config.yaml
num_hidden_layers: 17
hidden_size: 192
num_attention_heads: 6
num_key_value_heads: 2
head_dim: 32
intermediate_size: 256
vocab_size: 2048
hidden_act: "swiglu"
norm: "rmsnorm"
norm_place: "pre"
norm_eps: 1e-05
positions: "rope"
rope_theta: 100000.0
rope_fraction: 1.0
qk_norm: false
attn_scale: 0.177
bias: "none"
tie_word_embeddings: false
parallel_block: false
init: "normal"
init_std_qkv: 0.015
init_std_o: 0.0
init_std_up: 0.015
init_std_down: 0.0
optimizer: "soap_variant"
learning_rate: 0.00542
lr_mult_qkv: 0.7
beta1: 0.95
beta2: 0.99
lr_head: 0.00809
warmup_steps: 200
schedule: "wsd"
decay_fraction: 0.747
decay_shape: "linear"
final_lr_fraction: 0.0
batch_tokens: [32768, 65536, 131072]
max_seq_len: 768
doc_mask: true
train_tokens: 241900000
max_steps: 3707
dataset: "wikipedia_en"
Each number is 200 + 20 x the weight over its row's rms, rounded and kept within 0 to 999. Layers, rows and columns count from 0. The size before them is the row's rms in percent of the matrix's.

# q: layer 2 attention query, 192x192, rms 0.155, rows 0-17,32-49,64-81, columns 0-95
# k: layer 2 attention key, 64x192, rms 0.157, rows 0-17, columns 0-95
q0,081,218,185,190,206,206,210,183,206,196,169,189,214,211,226,191,199,167,186,242,192,199,219,197,221,168,231,177,223,207,183,205,180,207,207,228,170,207,206,181,158,216,238,188,208,207,170,157,211,201,208,212,201,206,216,201,182,178,171,188,156,208,187,204,178,218,249,174,202,170,212,202,177,168,196,231,213,189,200,171,227,192,215,204,186,222,209,183,219,225,191,186,193,186,146,220,196
q32,078,198,192,190,198,199,210,231,231,197,192,220,162,221,208,228,206,191,210,191,224,197,210,171,198,201,152,211,209,217,232,182,194,221,211,214,166,194,226,204,186,212,203,159,194,172,197,167,168,226,221,212,211,205,208,202,220,200,209,207,189,214,195,231,178,188,181,165,178,179,182,196,150,185,220,217,184,168,217,222,228,202,206,191,160,243,196,198,182,223,184,227,177,194,195,186,175
q64,101,194,171,227,194,206,171,184,187,176,229,194,213,226,205,254,199,192,214,189,199,204,191,199,212,220,217,190,196,208,193,199,175,193,198,173,195,208,224,230,209,186,222,166,189,207,172,204,204,184,208,181,226,205,215,228,235,224,223,189,182,209,232,200,224,164,206,207,175,174,193,199,216,236,186,178,205,192,189,224,200,226,210,205,254,194,197,216,193,185,231,186,188,186,229,196,222
k0,101,148,220,205,226,224,199,200,231,182,218,191,224,184,194,221,221,229,186,221,204,245,190,196,200,221,156,225,173,180,207,212,185,214,173,172,216,194,196,173,233,198,213,193,201,203,217,247,205,192,198,205,209,187,185,178,233,192,222,175,215,184,225,205,189,214,204,189,201,204,190,199,175,218,179,184,211,233,204,185,200,178,221,216,190,207,211,206,157,190,232,232,178,200,194,150,214
q1,086,172,203,198,199,187,177,224,217,196,196,181,192,202,210,195,232,180,202,213,189,190,227,213,193,194,188,187,206,210,189,223,201,199,213,217,202,238,204,213,209,170,203,187,179,201,159,185,222,200,246,184,185,201,201,179,212,231,247,180,174,193,184,187,181,195,187,193,212,207,198,176,187,211,191,229,193,165,140,164,184,227,183,213,192,197,183,183,194,228,222,201,249,189,188,225,218
q33,078,182,199,180,261,208,218,235,197,221,210,182,167,235,230,181,230,178,246,177,189,208,195,176,209,210,212,200,242,213,237,189,228,208,189,210,196,192,212,209,201,214,181,192,159,173,200,208,189,231,190,180,180,187,179,176,194,225,234,206,186,228,233,206,208,186,193,177,201,194,188,188,183,218,204,193,214,187,190,206,211,207,175,217,211,173,175,193,168,204,180,162,198,199,171,181,203
q65,106,200,216,220,201,188,215,208,238,215,187,165,194,171,199,219,251,229,221,206,216,175,148,201,180,193,188,195,216,171,216,204,222,198,199,192,180,199,235,200,173,176,180,175,204,188,177,204,234,198,212,174,206,178,192,237,196,217,244,196,176,225,191,220,180,191,203,204,215,175,194,161,189,200,179,192,197,223,196,215,197,198,199,215,195,198,227,206,167,245,224,207,188,195,187,188,215
k1,092,218,188,211,193,177,211,189,240,236,223,223,203,210,210,199,201,219,172,207,194,224,194,235,226,205,236,191,174,202,204,221,210,188,184,223,175,191,188,173,244,210,208,170,171,194,226,242,166,177,171,204,198,222,177,178,230,217,199,213,186,165,168,212,192,211,188,206,199,213,188,221,218,201,227,231,194,196,228,215,179,165,197,194,172,210,217,201,216,177,215,217,209,158,208,186,205
q2,097,196,214,151,218,189,188,205,232,202,198,153,174,185,186,171,183,210,184,174,200,208,200,206,210,168,183,191,194,195,243,185,204,171,200,208,188,215,163,182,227,203,203,224,172,190,238,173,192,177,205,220,211,167,221,229,219,226,208,222,198,187,198,185,201,222,218,204,193,195,194,196,186,171,220,204,229,175,195,231,214,207,200,252,220,192,245,201,158,196,214,203,177,218,185,165,209
q34,091,189,189,182,207,205,226,192,196,184,177,191,227,166,205,197,195,230,202,160,227,195,190,221,188,161,204,170,206,179,175,202,214,174,204,193,205,206,183,176,230,182,221,245,204,185,212,200,195,182,202,200,249,205,214,202,208,184,219,211,229,201,196,196,182,188,176,199,199,209,192,246,171,205,207,201,199,205,222,179,174,174,184,203,169,220,204,192,204,181,207,216,228,196,145,153,207
q66,102,246,194,212,187,205,190,193,193,177,237,189,212,220,208,166,175,189,216,184,235,199,204,187,229,171,170,247,212,214,176,178,218,202,191,206,226,186,203,199,182,243,200,192,177,191,171,197,191,235,223,175,172,189,205,199,192,200,213,195,206,172,226,155,194,194,221,218,233,179,202,196,191,186,218,202,211,240,202,216,224,199,202,181,184,203,187,220,186,201,204,198,206,218,229,193,214
k2,107,225,203,233,201,231,198,158,208,220,163,208,215,179,213,171,249,173,208,199,182,210,233,210,172,210,217,186,189,220,219,235,185,202,168,175,185,226,210,193,198,191,207,196,197,191,205,194,234,225,199,227,189,219,187,174,185,195,228,245,179,226,249,213,216,199,232,241,190,179,206,200,166,201,213,195,211,193,201,177,216,236,202,211,205,188,185,185,235,172,187,196,215,213,213,195,192
q3,086,206,211,222,217,157,213,160,192,198,205,197,193,186,201,176,211,206,184,201,169,194,150,183,188,174,189,196,255,183,178,207,164,216,194,171,207,198,166,205,216,173,184,220,190,196,166,231,185,202,152,184,208,169,166,154,194,184,197,204,235,219,216,201,193,202,193,178,174,237,184,240,195,236,194,216,211,179,216,190,203,196,212,195,206,191,191,190,208,196,232,199,179,222,182,199,178
q35,076,197,206,215,166,214,208,182,192,271,185,170,190,198,209,220,200,205,182,189,207,195,172,189,156,202,221,191,172,190,187,222,204,221,220,192,209,197,220,251,178,200,195,234,187,204,180,224,223,197,191,201,169,194,174,190,211,223,220,221,213,197,207,207,224,226,195,221,182,196,194,182,184,180,210,209,201,185,201,209,182,160,244,205,216,204,170,239,205,187,204,185,184,217,202,223,205
q67,104,168,182,173,203,214,204,194,179,190,194,183,208,225,211,199,204,204,194,180,185,220,192,167,184,203,208,194,242,201,198,202,223,219,148,178,198,188,229,223,217,174,183,169,203,189,187,229,160,172,221,178,215,162,194,153,193,170,203,197,189,167,181,216,214,222,179,188,182,219,202,200,175,203,200,200,216,172,215,179,171,155,159,184,182,211,180,184,204,218,166,216,222,203,211,217,153
k3,099,185,199,211,203,187,191,205,223,207,163,216,189,189,225,200,204,192,194,202,196,180,202,200,222,184,206,208,203,201,242,204,159,209,184,201,203,211,162,192,188,193,193,178,187,186,212,183,188,189,203,180,208,231,244,186,214,214,202,197,221,226,176,220,178,192,208,208,201,176,220,193,178,186,174,169,202,174,183,236,199,221,238,208,183,184,191,251,171,179,221,228,181,178,189,195,232
q4,101,234,215,187,185,197,191,165,218,241,200,173,196,197,189,197,195,191,195,218,191,215,185,199,219,225,248,178,197,162,203,189,228,185,201,226,212,214,191,179,204,186,202,177,187,217,210,206,209,192,213,180,208,230,180,182,219,169,208,222,264,205,227,194,189,207,232,211,182,226,176,192,216,180,207,165,213,233,221,212,210,205,199,216,166,197,211,206,201,184,218,212,204,195,220,188,196
q36,083,179,214,191,195,201,202,228,186,169,223,185,200,195,193,181,215,213,161,201,197,232,208,215,176,264,214,209,177,166,189,204,232,211,202,202,216,190,174,223,174,202,210,231,231,185,215,198,187,197,217,207,228,181,189,238,179,182,210,217,233,199,202,172,206,219,208,204,198,195,242,175,223,193,202,207,227,185,192,196,217,205,185,216,185,257,191,228,197,214,214,222,205,155,218,156,226
q68,108,168,220,209,203,230,217,213,183,195,215,207,199,193,232,208,149,211,204,223,213,235,187,200,217,179,189,172,178,190,199,208,192,190,204,190,213,173,217,211,205,197,202,192,168,167,191,168,171,178,217,179,190,203,199,172,192,178,216,211,185,152,189,187,186,220,241,225,181,182,199,205,232,186,207,250,204,188,236,198,236,180,213,210,211,191,203,194,211,181,168,216,236,210,201,197,214
k4,100,179,209,219,184,205,212,210,192,200,204,170,197,188,201,214,188,209,217,196,200,197,197,198,200,194,151,168,211,174,171,183,220,226,209,205,188,176,207,226,199,195,209,227,231,267,226,188,190,176,206,191,181,163,226,203,189,204,194,197,225,200,248,183,212,157,193,204,198,214,199,238,203,209,165,184,188,200,227,202,237,232,160,196,220,190,204,187,209,217,198,217,169,185,204,201,210
q5,098,207,179,186,185,209,217,201,198,210,204,215,215,198,168,221,172,237,193,184,187,215,233,189,179,195,208,197,180,202,203,216,196,204,219,241,227,188,228,206,230,180,190,211,188,199,228,230,209,201,206,196,183,212,182,204,195,218,232,187,186,199,147,190,194,197,198,237,204,201,205,211,189,190,194,184,217,197,141,168,198,215,195,212,217,188,187,190,221,201,217,219,217,187,178,217,216
q37,089,198,190,198,215,196,198,204,194,182,228,217,199,201,187,213,201,189,190,217,191,223,168,179,210,211,160,210,240,239,206,188,162,236,222,199,207,189,184,188,200,144,197,212,206,197,197,198,188,203,213,207,216,185,193,189,197,235,208,222,178,204,195,189,202,222,201,201,213,210,220,197,201,198,188,177,204,205,178,181,204,183,203,213,227,194,213,182,208,228,203,234,130,215,188,203,232
q69,112,182,219,203,210,192,185,227,199,180,177,205,154,176,191,251,234,206,185,231,202,226,196,216,191,242,167,179,141,163,216,218,173,211,196,202,197,224,210,227,198,208,202,210,179,203,196,176,190,181,195,223,194,205,213,211,201,215,205,204,165,231,185,200,226,145,212,209,193,172,196,206,197,224,170,164,205,194,215,184,204,207,194,226,209,195,217,193,183,199,218,202,181,206,160,190,215
k5,091,209,214,199,214,154,200,209,187,203,237,188,212,209,221,212,213,190,226,193,204,216,205,228,204,190,212,198,190,210,250,193,218,202,202,224,193,191,191,169,161,172,190,174,196,166,201,165,223,206,178,233,197,204,223,177,232,207,198,222,219,181,219,232,204,184,172,183,176,206,222,190,194,168,245,169,210,226,214,168,194,211,210,214,189,212,155,184,191,198,207,205,198,193,178,213,181
q6,093,163,204,200,191,234,203,231,201,196,188,218,181,228,211,213,196,194,195,168,202,167,190,168,185,188,232,200,227,193,171,208,209,209,169,190,199,162,187,231,228,230,190,216,218,169,185,209,219,177,189,167,215,189,192,200,185,246,189,196,173,204,223,147,225,217,190,225,204,206,210,199,196,159,225,183,204,207,189,198,211,170,161,215,207,205,196,197,197,178,212,194,233,244,168,208,199
q38,094,196,215,234,233,221,165,188,189,174,223,204,193,197,184,209,236,199,190,175,175,232,225,206,206,171,166,202,219,218,219,177,204,177,189,203,206,173,188,192,201,201,210,229,242,219,215,247,209,167,173,194,212,168,186,205,166,184,191,223,185,165,201,173,199,214,212,198,205,203,207,172,218,184,177,221,173,169,179,211,183,191,191,184,185,166,169,212,188,215,210,225,210,204,247,188,198
q70,108,217,203,192,171,189,224,223,192,187,213,173,191,175,213,213,179,194,179,181,187,221,190,183,202,187,159,188,206,205,192,249,159,242,215,215,187,202,203,207,204,206,225,209,207,207,229,154,200,172,202,187,222,211,189,208,186,213,194,171,191,216,227,210,235,151,205,189,174,182,191,238,196,177,197,186,223,205,213,191,208,179,186,208,159,219,193,177,197,194,184,196,174,222,170,207,216
k6,111,163,204,201,213,186,209,204,241,181,218,222,179,206,169,186,174,204,160,206,195,190,189,151,206,219,206,201,181,171,203,190,218,221,201,214,216,198,184,201,197,182,212,198,198,196,198,229,192,201,198,197,189,172,148,219,221,174,187,228,184,207,191,239,203,190,177,204,207,205,194,203,273,243,199,214,214,247,187,200,250,186,215,195,214,200,222,217,220,211,207,217,180,189,228,229,203
q7,087,177,227,209,231,180,203,209,174,199,212,200,153,187,207,170,213,210,211,157,165,168,192,189,182,179,202,203,213,222,199,212,202,194,200,168,194,215,160,206,197,203,204,222,193,180,190,202,173,186,154,230,240,196,208,212,178,203,162,197,215,202,200,207,230,191,191,164,198,175,204,184,195,213,191,171,183,211,172,200,202,170,206,233,231,218,198,188,185,174,191,180,221,211,233,212,153
q39,080,188,211,220,223,177,186,198,201,217,208,158,224,170,217,166,172,209,210,192,192,186,197,213,172,177,175,198,197,153,177,198,209,196,195,187,198,211,169,202,181,200,194,179,185,153,223,174,191,201,170,193,216,184,191,211,209,159,211,187,213,178,184,209,199,197,217,170,150,209,179,197,155,209,217,183,212,167,187,198,214,211,208,212,200,226,206,224,221,173,221,179,214,174,215,169,227
q71,099,226,189,205,200,183,210,196,196,193,213,209,176,223,201,175,130,180,187,186,186,207,185,180,222,185,190,213,189,197,205,183,219,202,210,207,207,215,141,173,174,220,201,199,197,201,235,196,185,223,250,207,169,210,220,184,191,199,187,216,187,155,229,157,209,199,247,204,202,211,184,210,196,189,214,219,216,192,161,228,194,190,208,197,180,208,190,195,167,172,214,190,174,210,267,184,171
k7,106,175,197,201,173,170,211,161,208,203,226,204,188,148,187,198,242,200,204,204,234,215,207,238,220,200,227,223,173,218,241,204,171,197,216,187,216,225,207,179,223,197,215,231,189,203,195,163,230,159,164,183,221,181,160,184,210,173,198,229,238,199,217,223,175,218,216,217,201,214,198,204,202,170,197,206,220,190,205,222,219,204,206,205,218,207,211,200,222,204,222,190,181,216,182,234,192
q8,099,196,224,168,202,209,200,213,219,218,181,210,195,213,189,183,206,185,184,206,193,200,220,192,230,184,197,195,214,233,185,171,153,225,191,176,158,240,170,206,209,207,197,189,186,207,168,189,194,200,208,202,239,188,215,219,207,166,205,193,192,206,180,186,211,234,176,194,234,245,200,162,208,192,216,205,197,221,194,199,184,187,221,196,219,220,178,173,194,209,177,176,240,220,187,197,204
q40,094,182,177,198,149,204,210,196,186,182,204,196,194,202,177,191,205,233,221,147,191,226,195,234,193,217,199,209,188,174,180,210,204,204,208,195,177,223,228,187,207,163,172,201,244,198,220,218,216,197,227,194,209,219,214,234,186,207,212,162,168,170,196,206,226,221,171,210,195,215,183,204,205,188,181,202,191,226,205,228,202,155,191,206,180,174,215,198,213,168,217,214,186,209,197,206,204
q72,115,197,208,186,168,216,223,175,203,192,194,192,203,200,229,172,207,202,152,198,216,208,191,212,175,206,209,214,194,172,194,217,216,211,178,205,217,185,235,196,197,220,204,209,204,194,189,221,229,197,186,205,184,241,206,212,185,176,153,200,199,206,194,211,215,209,198,201,172,205,180,186,211,214,206,236,192,237,220,230,189,167,163,200,193,201,173,169,214,208,160,189,220,211,186,228,150
k8,108,206,227,214,178,210,157,171,174,223,195,172,238,192,177,168,163,213,243,197,227,178,235,215,196,174,207,197,191,203,199,196,187,160,210,215,161,205,206,210,177,194,188,208,246,217,204,197,177,171,177,210,210,205,218,202,210,236,166,192,211,202,230,198,204,166,201,206,201,198,196,228,178,182,205,189,199,173,193,210,209,231,193,202,173,221,186,216,168,235,203,209,202,196,218,184,221
q9,115,236,211,187,203,223,191,205,176,212,201,168,204,209,218,235,202,219,203,196,200,221,186,204,197,225,186,183,187,178,199,188,175,188,207,178,179,173,177,173,223,217,191,185,239,206,180,160,215,205,201,176,173,194,181,209,239,194,175,205,241,207,214,228,221,172,183,200,200,219,215,194,187,216,162,187,212,221,225,219,194,188,199,213,194,184,214,152,200,215,175,152,233,206,206,179,194
q41,098,196,190,247,191,219,194,236,188,210,154,176,198,217,180,197,201,202,200,204,173,203,173,221,220,192,215,200,170,180,203,205,241,189,225,205,204,196,203,222,182,211,190,203,170,142,191,179,168,196,185,214,212,203,149,188,182,200,211,190,180,233,205,228,220,198,187,224,194,218,192,163,205,197,217,185,184,207,169,182,197,192,184,206,207,186,195,167,208,183,213,183,205,132,200,231,209
q73,116,191,210,194,190,204,236,203,212,173,238,223,207,197,200,223,214,219,219,210,196,174,191,205,191,191,183,193,198,164,202,230,213,195,236,207,232,176,198,196,225,159,169,187,193,209,209,196,212,167,199,214,230,155,182,202,210,219,176,168,212,216,220,228,191,209,224,205,212,192,232,196,230,177,252,154,204,220,236,208,209,174,222,206,202,192,194,192,175,161,198,235,159,209,192,189,167
k9,110,218,244,195,187,201,212,224,189,179,197,227,197,172,180,176,207,175,232,214,191,219,185,193,210,189,220,215,203,186,194,217,199,205,162,236,195,231,189,227,181,198,238,179,201,189,224,202,188,193,162,191,227,176,207,198,187,217,175,224,216,203,225,210,175,193,174,211,147,207,193,196,191,224,195,237,187,219,200,172,173,178,193,204,182,202,198,209,187,224,199,232,188,175,193,202,212
q10,108,207,228,172,225,189,238,212,201,215,205,207,180,196,165,206,196,205,217,200,207,163,190,156,216,200,187,197,159,194,213,203,185,202,181,185,206,221,207,197,196,160,199,200,238,225,214,180,165,180,196,200,193,212,223,188,203,209,193,169,181,213,180,245,224,209,239,188,256,193,217,172,197,161,204,192,190,206,208,187,145,216,177,191,172,204,197,207,204,254,196,184,168,190,198,192,204
q42,097,228,208,185,227,200,221,217,193,209,181,214,181,184,220,198,189,185,194,239,177,195,218,181,190,184,182,167,212,190,207,240,170,183,188,135,191,227,169,153,204,181,194,199,209,206,209,198,217,188,186,187,191,201,210,195,161,225,173,181,201,225,204,206,178,190,204,212,248,188,196,191,182,206,179,241,209,173,201,192,221,182,180,178,200,164,225,213,198,194,241,232,189,208,207,181,202
q74,117,157,199,199,178,200,195,210,217,195,218,241,227,165,237,219,237,196,187,199,218,176,216,174,172,228,200,225,186,251,223,171,228,201,193,190,196,163,203,225,209,163,180,181,176,184,196,162,201,222,188,216,176,193,247,199,227,193,254,195,189,176,214,171,228,224,192,218,204,165,200,191,183,207,192,170,217,241,246,210,195,211,204,205,222,174,196,184,180,210,202,205,215,193,215,171,216
k10,108,195,176,246,185,195,176,212,210,199,213,209,229,236,205,204,188,200,199,227,221,228,204,187,193,200,197,245,197,223,214,198,192,170,217,207,227,182,224,171,189,142,194,221,198,191,177,190,176,213,212,207,198,200,171,184,201,212,170,206,207,206,174,164,217,180,202,190,173,223,222,148,194,201,186,211,207,180,153,208,197,183,204,176,236,211,172,192,206,202,200,168,188,201,188,203,222
q11,104,203,240,195,200,191,236,188,198,207,171,194,198,202,252,159,196,212,212,233,222,207,164,211,194,170,199,188,222,175,218,210,199,239,203,204,190,201,187,219,199,213,226,189,197,230,209,181,217,143,178,195,197,167,221,191,188,185,188,168,190,203,214,233,216,210,178,193,218,194,171,182,250,189,220,227,178,185,197,229,185,190,232,207,199,159,197,198,227,190,195,218,195,213,229,173,223
q43,094,227,215,209,190,220,210,181,195,200,220,185,197,210,232,200,180,203,215,242,212,169,208,147,199,219,233,199,198,193,181,221,171,203,179,214,195,226,221,150,208,182,185,199,195,210,211,145,201,186,230,157,221,234,201,240,178,212,173,210,222,174,195,217,211,190,205,209,244,197,230,207,208,214,209,224,178,180,196,170,204,178,198,152,218,175,208,210,184,212,181,186,198,186,228,193,198
q75,120,182,182,182,179,184,201,185,219,186,223,168,229,200,179,189,190,179,206,179,247,210,207,201,169,231,193,195,202,185,205,201,201,246,230,188,191,240,199,233,170,184,238,181,190,206,219,200,174,243,187,175,228,195,237,186,202,212,200,182,214,223,195,196,197,169,203,202,188,215,192,199,148,180,186,202,224,197,221,202,198,199,218,225,250,197,205,184,176,212,170,191,181,211,193,204,191
k11,114,196,182,192,194,181,210,205,233,215,242,247,232,185,215,219,202,232,147,196,204,219,187,201,228,159,211,214,193,141,188,226,209,213,200,233,191,191,178,186,223,193,163,194,202,217,212,239,189,189,219,201,203,208,228,189,197,222,211,185,172,192,222,240,186,213,167,179,189,198,199,217,196,187,184,229,193,220,157,184,172,209,224,202,190,239,170,190,162,178,227,207,244,185,195,228,198
q12,108,199,214,197,164,222,202,206,232,211,210,186,241,222,247,221,161,198,178,222,161,183,187,189,188,210,195,226,207,182,211,192,132,186,179,200,215,206,174,214,195,192,197,233,187,179,190,217,204,199,179,178,240,224,237,216,200,246,187,232,184,226,197,196,199,206,200,227,244,197,184,231,183,199,194,214,189,193,188,218,183,176,206,203,211,244,222,256,223,215,203,202,229,170,171,238,168
q44,104,182,184,190,193,180,180,212,178,161,185,252,163,224,187,235,228,179,191,207,174,217,184,206,210,196,204,184,210,204,164,164,174,207,191,186,188,190,179,178,214,185,194,223,223,203,185,219,206,187,206,179,200,170,207,206,222,197,177,189,209,209,201,186,207,206,218,202,186,173,212,185,178,174,246,166,172,199,199,205,178,174,210,186,228,194,212,215,191,209,199,233,226,212,186,185,188
q76,115,180,175,193,157,215,199,180,245,203,223,212,195,179,188,188,161,170,222,179,207,224,226,184,196,206,173,191,211,237,196,235,198,186,179,193,223,190,176,175,209,208,183,170,207,202,165,191,208,216,201,227,178,215,210,186,203,219,201,169,215,209,166,211,202,204,188,190,208,239,187,193,212,205,168,239,215,207,197,209,214,209,210,210,212,223,205,178,201,201,243,217,176,204,240,231,209
k12,109,205,175,212,175,167,229,157,200,214,175,197,182,202,220,215,200,201,216,183,222,185,209,201,214,179,183,194,189,237,216,228,177,208,193,166,184,211,203,212,188,173,230,196,219,183,181,215,207,158,194,231,203,177,186,241,176,219,185,202,191,225,185,253,212,223,179,205,186,192,191,195,218,179,191,202,220,211,218,211,209,230,199,179,203,197,153,163,205,188,223,185,154,206,165,204,215
q13,108,192,197,214,191,218,166,188,192,219,234,219,209,231,196,203,212,199,165,220,187,197,217,188,208,192,160,199,169,213,206,197,153,200,219,184,183,241,173,177,176,228,235,208,223,191,168,230,226,235,231,223,173,178,220,191,201,177,190,170,177,206,203,221,196,205,196,209,209,223,220,213,206,181,199,206,206,181,207,190,182,218,182,203,183,196,223,202,246,184,207,207,184,175,212,203,187
q45,114,188,211,163,208,190,213,205,191,184,227,214,217,181,173,187,200,201,227,218,198,225,198,180,175,216,227,208,197,160,173,203,203,196,206,188,218,221,244,190,205,230,184,222,208,227,237,211,203,201,223,191,208,197,205,208,202,163,189,188,219,197,209,240,215,204,170,209,197,209,218,207,185,235,192,200,200,171,221,207,183,184,244,240,186,184,201,229,233,187,150,214,201,189,179,207,209
q77,109,185,184,183,177,207,164,198,202,185,211,186,179,185,166,195,185,182,195,223,207,182,199,188,218,191,213,183,205,188,234,192,183,210,217,198,217,165,202,203,165,220,211,187,185,185,221,174,185,188,241,181,228,236,209,165,199,197,174,206,205,207,189,183,208,191,192,199,145,190,247,216,217,184,201,192,215,199,207,206,183,183,173,198,221,226,191,212,178,220,185,232,197,205,192,240,161
k13,104,242,217,214,203,255,199,186,167,179,208,225,218,214,171,201,199,189,210,175,198,216,228,231,222,190,219,184,207,203,198,228,213,200,167,197,186,164,195,213,241,157,179,211,184,180,187,191,182,198,176,188,191,213,185,210,185,190,202,195,181,230,188,201,180,226,211,242,157,215,207,195,215,221,188,216,202,184,220,214,184,199,216,187,223,196,210,217,212,222,217,202,206,195,213,171,207
q14,101,211,174,202,204,190,217,180,170,178,183,212,174,216,210,184,214,185,198,176,215,237,221,176,176,215,214,196,192,204,197,178,205,180,213,164,207,248,179,238,203,201,205,189,194,208,199,256,212,181,234,194,178,212,207,183,229,189,191,199,186,220,178,206,176,213,180,221,197,190,214,212,214,200,213,215,227,163,162,192,183,200,193,198,189,222,181,199,184,177,168,204,197,171,185,184,198
q46,100,209,213,208,175,158,208,205,241,191,191,191,161,183,206,215,176,238,193,210,237,186,210,195,237,195,232,178,209,189,215,185,193,191,198,194,219,198,203,202,238,226,224,199,185,224,208,223,188,186,149,193,220,201,211,207,217,178,225,204,220,191,202,188,193,206,192,216,195,195,184,204,210,194,191,222,211,212,252,230,218,197,210,191,200,204,196,212,212,181,198,149,204,202,186,231,222
q78,118,189,178,228,164,223,209,219,199,175,231,221,175,189,232,193,204,212,183,162,249,187,183,209,214,209,195,198,182,195,185,169,214,194,220,205,174,195,172,186,187,195,202,171,190,202,187,160,191,203,214,202,188,216,198,200,197,189,213,208,191,208,211,208,206,196,188,199,171,213,194,199,210,188,185,176,218,182,199,186,202,178,197,164,206,203,228,219,208,183,198,208,188,182,179,148,186
k14,102,196,197,168,191,224,190,179,209,186,218,210,232,187,204,189,208,166,212,184,198,236,202,240,224,223,218,207,191,179,167,229,192,205,224,234,197,204,220,197,177,217,169,209,200,205,204,193,189,209,181,182,228,191,205,220,159,184,225,251,201,225,209,204,203,217,202,248,236,202,226,166,209,184,192,204,212,197,172,197,233,186,209,210,179,184,209,191,194,218,190,181,188,228,194,228,175
q15,107,203,173,226,195,186,195,193,201,166,198,157,225,184,184,205,196,175,168,237,229,211,203,219,161,209,151,198,199,183,169,204,185,198,225,205,193,209,187,203,217,227,223,203,199,215,201,220,227,229,236,210,208,181,222,215,189,210,224,197,204,225,195,199,175,186,174,212,160,210,199,203,173,191,221,203,162,180,203,185,197,199,196,188,196,192,205,254,210,203,180,220,179,205,208,182,209
q47,101,243,223,186,210,189,224,175,193,234,233,217,200,149,210,225,198,198,203,235,211,214,212,202,209,190,197,181,187,213,169,200,192,178,219,193,197,218,184,229,159,197,190,199,209,234,209,193,198,196,181,194,197,179,185,219,222,204,192,162,220,220,170,206,195,222,193,220,206,188,183,158,174,188,226,217,214,244,185,200,205,210,196,199,201,199,195,252,234,149,175,169,178,220,203,210,207
q79,119,199,217,221,198,216,181,221,206,204,191,168,226,226,235,180,210,203,208,204,217,195,200,192,208,182,226,208,230,212,159,196,165,184,175,192,202,186,184,187,183,230,196,162,202,183,214,220,167,210,195,182,186,187,191,222,208,205,188,172,217,234,213,199,206,202,195,211,219,181,201,223,179,172,181,179,236,238,190,202,236,195,206,202,215,180,184,217,209,200,225,196,213,184,172,236,208
k15,103,176,209,169,196,200,214,212,207,205,218,167,216,220,196,186,180,188,172,203,178,177,205,215,208,206,208,185,157,215,220,203,198,217,213,208,174,242,190,252,221,209,222,204,194,214,215,213,204,200,193,184,240,227,236,154,227,217,186,191,226,209,218,236,232,177,227,186,196,201,188,201,240,185,156,210,211,181,171,217,190,171,234,162,179,200,218,186,163,194,169,190,197,190,196,169,187
q16,093,174,221,191,223,185,203,229,186,237,165,192,185,208,203,177,186,227,208,194,190,163,226,205,201,209,175,195,216,204,206,189,221,220,182,228,186,180,204,219,223,197,211,255,215,185,176,205,181,200,165,221,223,185,181,202,185,188,191,231,219,238,188,176,234,217,187,190,180,199,214,184,193,195,274,185,182,196,227,249,216,173,189,217,183,217,177,200,190,203,185,197,209,214,179,193,183
q48,098,205,178,198,177,213,197,172,176,208,175,208,232,166,218,199,184,240,167,213,235,164,184,200,183,175,202,155,200,204,194,179,192,181,177,193,200,179,216,224,207,174,187,207,199,194,204,259,185,219,192,203,199,192,209,221,203,199,232,186,208,162,201,175,197,187,205,201,184,217,200,198,227,229,193,195,196,203,225,195,178,171,204,202,220,215,194,181,215,183,199,195,235,173,163,215,219
q80,102,237,203,174,206,189,205,200,195,221,205,225,213,244,196,164,192,224,188,194,197,235,233,208,212,175,171,244,181,225,177,204,209,227,181,204,186,208,156,205,182,231,231,227,199,191,194,209,171,228,214,197,208,180,220,168,158,232,194,213,206,183,220,219,190,221,190,210,182,223,214,200,195,172,202,217,198,251,202,191,213,199,177,219,190,225,203,184,210,219,186,189,254,202,195,246,212
k16,082,178,184,202,221,197,182,176,178,142,207,163,221,239,212,206,187,195,200,191,192,200,172,191,174,207,194,199,179,217,231,203,172,189,233,239,214,202,164,194,197,193,212,212,217,223,183,180,212,201,212,190,178,208,189,185,211,191,206,161,177,235,171,223,192,226,193,215,182,184,203,186,221,196,189,217,209,189,237,184,187,215,203,203,200,205,163,232,209,201,222,223,206,199,188,192,209
q17,097,204,201,201,224,203,203,182,185,178,218,225,165,230,218,189,205,216,221,188,194,197,207,191,191,204,175,201,223,233,181,187,244,205,187,213,189,222,211,202,214,217,224,209,240,219,139,230,213,199,227,196,228,202,153,174,203,173,205,218,212,207,190,176,222,214,178,172,182,222,213,190,181,174,194,192,159,203,186,206,217,202,191,190,201,201,136,205,209,195,142,188,208,243,201,200,200
q49,078,212,196,215,194,228,173,209,182,208,183,210,210,215,185,155,215,212,222,195,213,163,212,187,182,183,200,214,186,201,212,164,215,202,172,228,184,184,216,199,182,189,195,191,185,181,204,187,194,233,168,228,238,141,190,197,192,175,213,207,229,154,203,188,220,189,240,178,205,207,189,221,179,208,215,197,160,241,183,195,223,232,178,179,209,201,211,190,218,173,212,208,178,161,218,186,184
q81,090,201,209,203,224,208,219,207,204,200,183,199,185,196,191,155,169,157,175,209,207,201,201,240,159,213,208,201,200,209,177,184,218,206,211,228,187,187,196,219,176,178,221,175,196,176,205,173,207,240,222,206,182,200,186,197,177,189,193,205,210,189,197,180,216,209,207,195,188,213,171,214,166,175,195,223,188,204,152,175,215,199,170,237,170,235,215,187,179,214,197,168,185,239,221,171,202
k17,089,218,186,167,207,223,207,180,182,257,194,157,192,182,204,174,203,202,208,207,207,191,188,213,216,233,205,182,195,154,215,229,184,232,191,168,215,190,198,193,208,208,182,210,151,170,175,226,212,173,166,207,177,207,202,214,184,200,174,223,211,237,216,172,220,207,225,216,158,214,199,193,181,194,207,189,195,199,241,232,205,191,171,217,173,206,231,172,206,211,195,222,235,205,200,205,214